{
  "norm": "rmsnorm",
  "lr_head": 0.00935,
  "train_tokens": 112300000
}
Each number is 500 + 25 x the weight over its row's rms, rounded and kept within 0 to 999. Layers, rows and columns count from 0. Numbers have three digits each. The size before them is the row's rms in percent of the matrix's.

# layer 5 MLP up, 384x192, rms 0.271, rows 159-175, columns 0-191
095:484447483488511474519519487525477482533501535491495473515526457529508533505464527474488503467447554505472511513516492474541506497480498484475530490502477475528514543497454503540472527509522537512508502473477482483472428516487519511497516454489512536516516488506500489487527554462469495480501476452523514505482493482542482520498510492492531503497501500503534491473498490504486458498504478468543527493533483498475499513510554511445506496486482503464481511522462458525468511474497495531524533461448458523480496526547513515505492520485486527521486480551517499506560476542484510492
102:525503498483501507524512509530485479500507548502494472540464511507527506449459475524492521487501486506470433486515499478493462506511484470515506518482515558481503485534494472487463468436505523486507517476478468460483473515508463508488498470469484513486474521484510511523518502492514480483485487506500493538490535515495521557475501483458495478538484431494547490561530534549505524523491503542513466485481497524504459533532484457511504499470490454476486490572501508507522487479515477464494488467495507511497456497533488474513535512462516521480487498533522522489465521464480513476
093:483467489524510527491495463523477471504484500485484514475498526458500502467558463522479454485516495455500505531513476487512541489523465476535497507476511497511484505476503514516518508513477472518467509530479515510492514429522499498501479495543491527503480483518470449556450504487532539488461492503520463494485494475556497487471472485495531578490472532530465498487485487489486489521476488494519501548539513547496464496547492509465512503504536476521489477500456473503537497517463464487483498526488517491464481500514507443502518489495499507475540529491469501490532509529528544462
104:523522505511518525493504479535499491507490474466531496502482490522490467480448557520474455507486512497498497531467508516467512531498525508532494499511483491500499537507483452434476543537514473502575540541512457461516523486511529505490461549518477547500476512497496490526526498479547499532499490474477494524467512493550475499522510500455527500498468491518519486488532466505508480534514557518517485499524475524498515477501507508550495519477499499510499484524443524474523501444517501474471513452517534518482528485506488508509516497541500509555459484504468490501492511481519526464
095:503518496516532506560488499520497533546465525482473493488536526509500521529512459506487433442499456486498472554492515524479477485466465504541524502477514497485506511491544489487497471497513494502529500513502497528485529463439506523511488468503554488466480537496489468477493510492544505486555554474473504509496486486548513482474475478507469505541518466482469534508515546479487529494513507497513486467478497499494495464452475479503496493453506485511493499526522514469480493480509476460502509464543494553446490494489496477496516502506525490540516481529483539492513482533521474534
091:513507511531537517509484505511532462496529511503486500493512499479526473518524473540475478523500483532506493487486476501517473437509491476525468492490447472503485498457468486536472489472496554479498510551527554491492505505475537499480480478503506497520506509511495486500514529497469528557468498492508466521491518527451509483505454514505541500492491508466545499508525516504476491511457486450486455537519537522506487495482508528508532509526508502530528488480486567436492475494471514479474508504501470493506508502456489443495485513510458477547565467448500518506496525504481463478
095:522497516472522500466490486515480522475502505500494463497444527517501489487447458456471475492452511475481448509504526502540512500477515523520437475473533467462478540529523495487464464484548516504502541494507486492499528490534501505465508442471485530500517518488508501517485524504483509507494518514500473509519487526488508447453499514499499524483465503485461497512554510478487483486520536465546476485507529506506455502509496510479472446527465483487478473491521492500495508445503489503532478533500523511474475474503516443520523521494461519518519465507495500473515505434557506516
104:449463531518548489514527528508522526495529504465515503484450490483492543537507522520473485487506524477497486538499510475444496476486535502529540485420483485477481517495528512487466515520468500473500506533466494489483508521526518523506481526523496536544503530506488505466493515516559502512503535475477462465473512492524502527494479496522463459462528488504509508500506485499496498511512512538490443515500482538483524525435503521551490477512545487495521517499476537562537482509513533479477566485518484497501515487501497451501466518523467485480482496495532520490492489509500495473
094:501483545506469501491480498484468506507498495549451497530540528507454504453513550483508543493501528478484522491522487472451503506509493443460527542489484481488503542518510498516521507516530488458492532503516521486509490513497504495505506526518513481500506518465543502514442490494524504541494518527477480530475450512480514532508485515506509480492507502491498498477508544536439523491545434494493470467498505557459445494517493519513488501540488519558523524541479497523495517506520481472531509509501513503498500523480500451491492481525492466486455531487507494539542530516490553510
096:509481487540543497495499510514483429504499481474499493520510471478473536495492522516533475536532502503529512522470547478546497482504448501505472506506526533460479550494480520523485493498520500495491499519465484516488464509513500544496518507472485472504448501462511480517517529485500516526535491517496515452524506536484485532490525501491491492415499509501511510484520469528425499495486463515511512503513521533494456492504476541499491513535541462539514514555502469481459534491513524484479519501462458484512520480544530522520505533506530468523508481438494503497483485513504514464
090:483502525499495548524489501524519497478483485463528565455458524515452480476498516490475486505488495493503485503494487521530480492488502443471507514486505547454548490548438506473501497517484512500519482504450455493519530477552503502495525545492505481474466491538472494493496501527480530464482551469499461503510498504478492515499499533483514487480525509495506503456497471507544493532525504525506500490547502565475502509518509495459468430482538464457473507523508545489495473480473476470527459515473530489474544505539484518503520493501510501485514522534503502482515508508515520493
091:516473466521495503494503525537506527496488507507477501513532487540463480523514501528477472465512533448486498490498538552525521519488509535533478490496503490523468495504519458477475518500540515485554511481504497517510490503533536489479445485527525477521557538457490547477506463463508489488474529492527479522544499488531508503515474500510505511499497561501479432486513465497515477502503503528480555525498469494517491443489495476492521548533524466469495491548480483518516483485499498524503465487525455512470492448493522527513488499464481484511491527504460470457465504517512492469
107:479464482484500497471494528520500513500479510480491490493505494496521547509474480461513524517510513495468459506511467501480524508441537482538472503529490476518482471494484532517446523517488530551461495548549519476464509472471512510463473498508484496516515506509507511515467497516529505475482525495481509510499517464516467510468547514476492540526480481518461476466467513531435509509495474477480489498484484523497518472460506535496551460536493499511491503496468496487552485488530460516528486506491530496488483476471509543515509533546511456495491553494482493457559548519477543507
106:489528474477522486517464494504516455500512485488494516498499501527493470499506511509482514519450496497475525472483493459475442502465533544487475468465523541529509482505520500496562483513520479492496549514462515439524515494485525472510493478511523474483506476497464479433503532501492515563451477539515507517530505493500516482495490501481508484477489484511482512512538509530483473443523538461439452533456479533518488523541476482517495542546533470503490494477517499518481514499511525497485506506531528540492498502564531512529481517465512489476501504497502495462517517512476518499
109:526501503511513481506514543489502483534511520510480455471527511482499497462475516510491477504482487503504508514490493478492499488507530491498472523508495478554489483488510484478534470460530474480520516429444508466519471507520489491520500523499520534491517441450461486501463480516476531492489509540495481478501470505519516504493503478464519502496485494533483481577517490495512502465541529507500507515466553481495506467466486460505587439509495541485524503476497509500500458473485448469499513501514504521519511524526497495506511456495486463491545468489506480508566502480534472537
095:479527463530451486468541496526490524461488474498512552475491511507490478479496491449473481500462516506501502469485480495495481493505533507543517495530461517487505528521545509466485448532565512530499539518554479517507450525499484499483520506468511523507524517499474528470507518494537495501501523515494534447498493542479529482468535513517445526537505533483514510524534503479505509486437510503518542522511492561490472530508529484491522539517511523501466488475490522463507505494472491519477521529532555491541502504539508496521526500494487526481486513490504477535496486506467490459
094:517524514541527512483519483520523515533494505509553480499492510492481481448462510477509508521513482471533486524532515488480472501539532538487477516526469510487523514513458452512502485465504486511505481541520545428520501560495542447495499496537502521490541489476519505539503471483486480507539561480514495516539464467526465499530534510516501530528524468520507524506495455521487476530500488498496480550528551521562491529512508517490462482475528474532499467515499509496492481492513485513502531514515484525511510511482526495483568463501474464484532499517488483500492492518466505509
# layer 5 MLP down (transposed), 384x192, rms 0.258, rows 159-175, columns 0-191
100:509527518466509563505467487505514478518443480489507519490488504508518483511472548510496481463534452510475505480491507504491489502478472474491520519494529467535471507473509495457506499533492514518495492502471468495500501467495497510480488464541462487510494486507463493548480494506455493503480508539484471536564506550509510500523481460516526514487506515494547491510524479514557507535546536481517485497493520539481501573458508501511448522515554499497517460455496475465514529502503500494542506507521491490483513449441482482512512509485477473461472499526494478502452520485496536510
114:525493520490499509478502509511534463491550485499504501495488486486488535515525523494513509508491550531477500480516508487494496530533490521507502467525529504503478526488491463539487505553466477500475501544457492478502493491494488518467477523485497461515444522514500472538474521501514486516520492514468485519488481495464496510556483503494516572518536515504520504544482524517532482502515536485479476478488506528480487563470536499482513492475521477522520462488558491512546474491499461530560489496504534482507449497472524494486484540509517504492467424460494492490499427486507544502
107:531501488465423488499478479474524482508467511513531508462525445496516508535515474502490506557506481499492540540488483478493569522493481490576522500466497505532509480481518482480494516531520437530530464539543479513482465512493462523486533493514492450486489486520489499457526500465506487529471477453503494563536493493476479498496473482507495503478472488547480492505499492501511495524492504484496463487502515512504487470520470499466472545489485479516468488509543476497473509519503528491507485483465490493516522486521510464462524516553471508498471479533488502525496493508476482451
105:513482517454512449504509499509540511497494508523522495519520502549489518510531544490452505515511470476537454526450509474528497506504492484534491483460508492500494476522533525489474516494488527465453470492468521508477522472490502470540538536495472469532487532506564474509463523508485544478536488531540508499524511517523502495511524525471461530515482545494519478455521569463475520488525469483524475522484488485527541511498504512544523502482537522524487495474525536496488506513482484470451476490464480480487504500501460518490521486535541481499525493481471509501520546489502516531
109:491511520540448493501524524490406447490517541497499512496497522550481464488509497477527474505490505486551532503502484489526527496497473477476457532520529491484467450509498515488525516504514510525527475479535503481530541457467507498490510516542479497481548484518479538510490495511503516533511570499518500481493493518523500518500486469514490496542511485483507505438436489522467481445510518478505459473491502497466511527498495505501472509506457478499477544490516496491510453497526503474521506488516510511481474527521500520538530510513489508472484504523463517552474483509493556469
094:495446516511487524430508529487493501488536494495505502575497491576479501531542485504481490493504507444491505479500523509491459510487522500530518525463514499509479504482497544500504509493490511496520534521486510482555487506475511461472473489489482521441487496517470510506496479501469532523514525482553561504549458512490494497524499487503507477498492480505484476489540491501487520487525509497538467507513474472505488462477470498510542516477497473494484520530472542489482487522512519535515473486511507546521537506475487489557496466456538542512434501508521525499526477505505467535
093:462484537519485513532510530517505472508538496469516523494528498518494512526476498500533471504490526519516556534495536497514550509503497509492516549479539463512523492494530491470460558498494516473537513512546518493463519502472498460521528475517497540507519542523453513540510502463506513470509509460524452503521514479538513482516518494502501498482485475446529499497457547497555472486508516488504492480509480501506529483483470507500541489523492519448512528513521490517477522485494503487516474492457542524461464504490479529535529462493493489517489504544477514568490458468532525510
101:508522513480500441514502508470515502506495501496496521522566545482492509502499475477544492507503538508506516521495468510490523477499455489508523510527473528495443485508464517513514525540526520443472483496509481477515540538492468487535488489483507516535495534493483537495538475514515461519545502482549505493490523530491527476470486508518481491538517504472512503498457470491475494466547545530499538469501529494514472531481482473505552488504519481488509491547522464530494523530502537492509497502506542467490562516499471490520503548479447476531545492516473472492545518532498504471
105:485503550535503522512492513537460474447491508491505554541511480484479442518498507487513499501524511495521542528477499485519494490499462505503518504559511486506490513515517484506513527481503528511461457494509465504480506494480477511510506516523455517494506473484544550465490490503481477477509527488549503501486508545506531520550502530522437499494469454428500475451501494491528534483503476535491505459497502448507493472517475527491522504475497456479510508525479466476516491444536502490501479498567471503505470507474480504484502474481501481493517495551506488519494545532528476527
103:495499514495489529525478540446505512458533481542496525531534497456546476481500506530534552483506513515493510473510472502485538512471478531518536553492507483523544495505524499470532498487488460516529514457519519532505493517500524486505510497525472519519487521506463490505463497498463494539512505513495527508523513545512475510529473481544482498472506523505466509517569534507473505499499553491496521501552520476523525508480493531481468539494511536487522474499512480510484515465499526452468526523493494541513501520456517543492501506508538482515504519498531518527525514593515500513
093:518512494484528491506485507437520538486531498492484482483485462528510478507494484500480494487505530463523510482507462497473505482505487433464557482472481516497487506486473513455457530541514453470529504523469507443505489492516533495461450509510502590516529481521522503515503495520482511477509514485520525463503453495507545476457504486491492517469512480501501495544441501528504525522531501491534476494492510455493511527540531512513538511500534480512503565499503496530523544531466499485479450501509519527494501526528486520517484463515538525502514502535489529493498506508497519521
091:533488550465502486503473483453506511479515529561489469507538486544485517486494500500490480530515510539497476505494526508536483487455530504516534474504485548553530418508521494515494473462489505489500521531468520483493499496517498492497521472449477489502487528516531445513540499520482501483520494467531496512474506525514480520555471517519510507510526511532520505554480467528524524515490532502506523468503484525567535520529511496522480460490503485492439496473481501515499470493495506512512525518498512462500509526527463500491444496537499509505503465489560514522527495468520515520
098:496491534488493510486511504498489560495558475523462545454518460507466455502473531512516504507532554484509479487459458469483515499467480482512546498517484520482522480491485518499498512488455492503498486498491470470478489518491457500495488507513512487564501476502466537477501492481475524515467508532522506500494487505550498492511521534532481546530504477494509459470452519503508510532522489506512477501486500460463468499459471486527461512498447473464451539502461494505467490484512523492519496494515499489483479518442484480517474532551494512517514502553509526481543468476454487517
102:509526483499510507483500453494511511539486520489530494505507547488518566491484495477489489526501511479473513517526456481496487478480520516462504545525548490485478524510484451506521521470494444491499488551477491440526491525464485500472491476509478538545473526513509526507509507533483495465438495490463513464436483496478523529515490471493476484522530536491530466531498514496528499537495517469480495541475536480467506493535454501545512465502493505534480497498476483534465511500514539476479488481493502496480512468495451514466497483508491489497472529475513446550491518491508469532
101:505511520494548545516445520475536504509566513496448518518546556476485487534514500495491477516476506523497510495490485511482529510496503566471454505458491520482520537559494500529509496505501485521505492460535533507512502491540447501504452486507453560464546465482504530488541539501478515512495496498486488509531524488510528447485489486497500528508508519461530502494474516502511450521522480500497491503544532525531491493495483499507537503509487485500509504522520548541515510483502507489537506522504487479484516558478508484519472511475496503513441532538527517487496507466517493497
103:464446505474503519530542525494468468512471533507467514474458493467508498516473481453494528451510479526471494491511467527482494465468460499498478513512499530488546539507536473481520518460526519498533516478491539518487506539525499542481536531523484466523540471519515530452503487521489516507482556532510519529507505518486498486520538498528485499501455498503488484528482484514526517466504542506524460468470489481476488530476471492516491530486508480470503444519508507475555474490502538506482456481513533483505493507466499483558495503459503484458486504517527510460502465476520507493
104:537523505484497524492446531499527482515504479471517464513513462502526493532498486483515498499501496480531504507506501505512512491531476445469470510474526525527465523513533508553528497506507506530522524470572550446483472486505519465530475512470500426508518515469496476495472476520459509521503474534481526536506465476504468490506526505499490503521528513493546523511497514538527435495462476478493509498507479545519483507474515486483481499535495467514425516515470481500518492504490522475475515479514491477492508509519507441467497522501533488466484545493489484490441485515496525470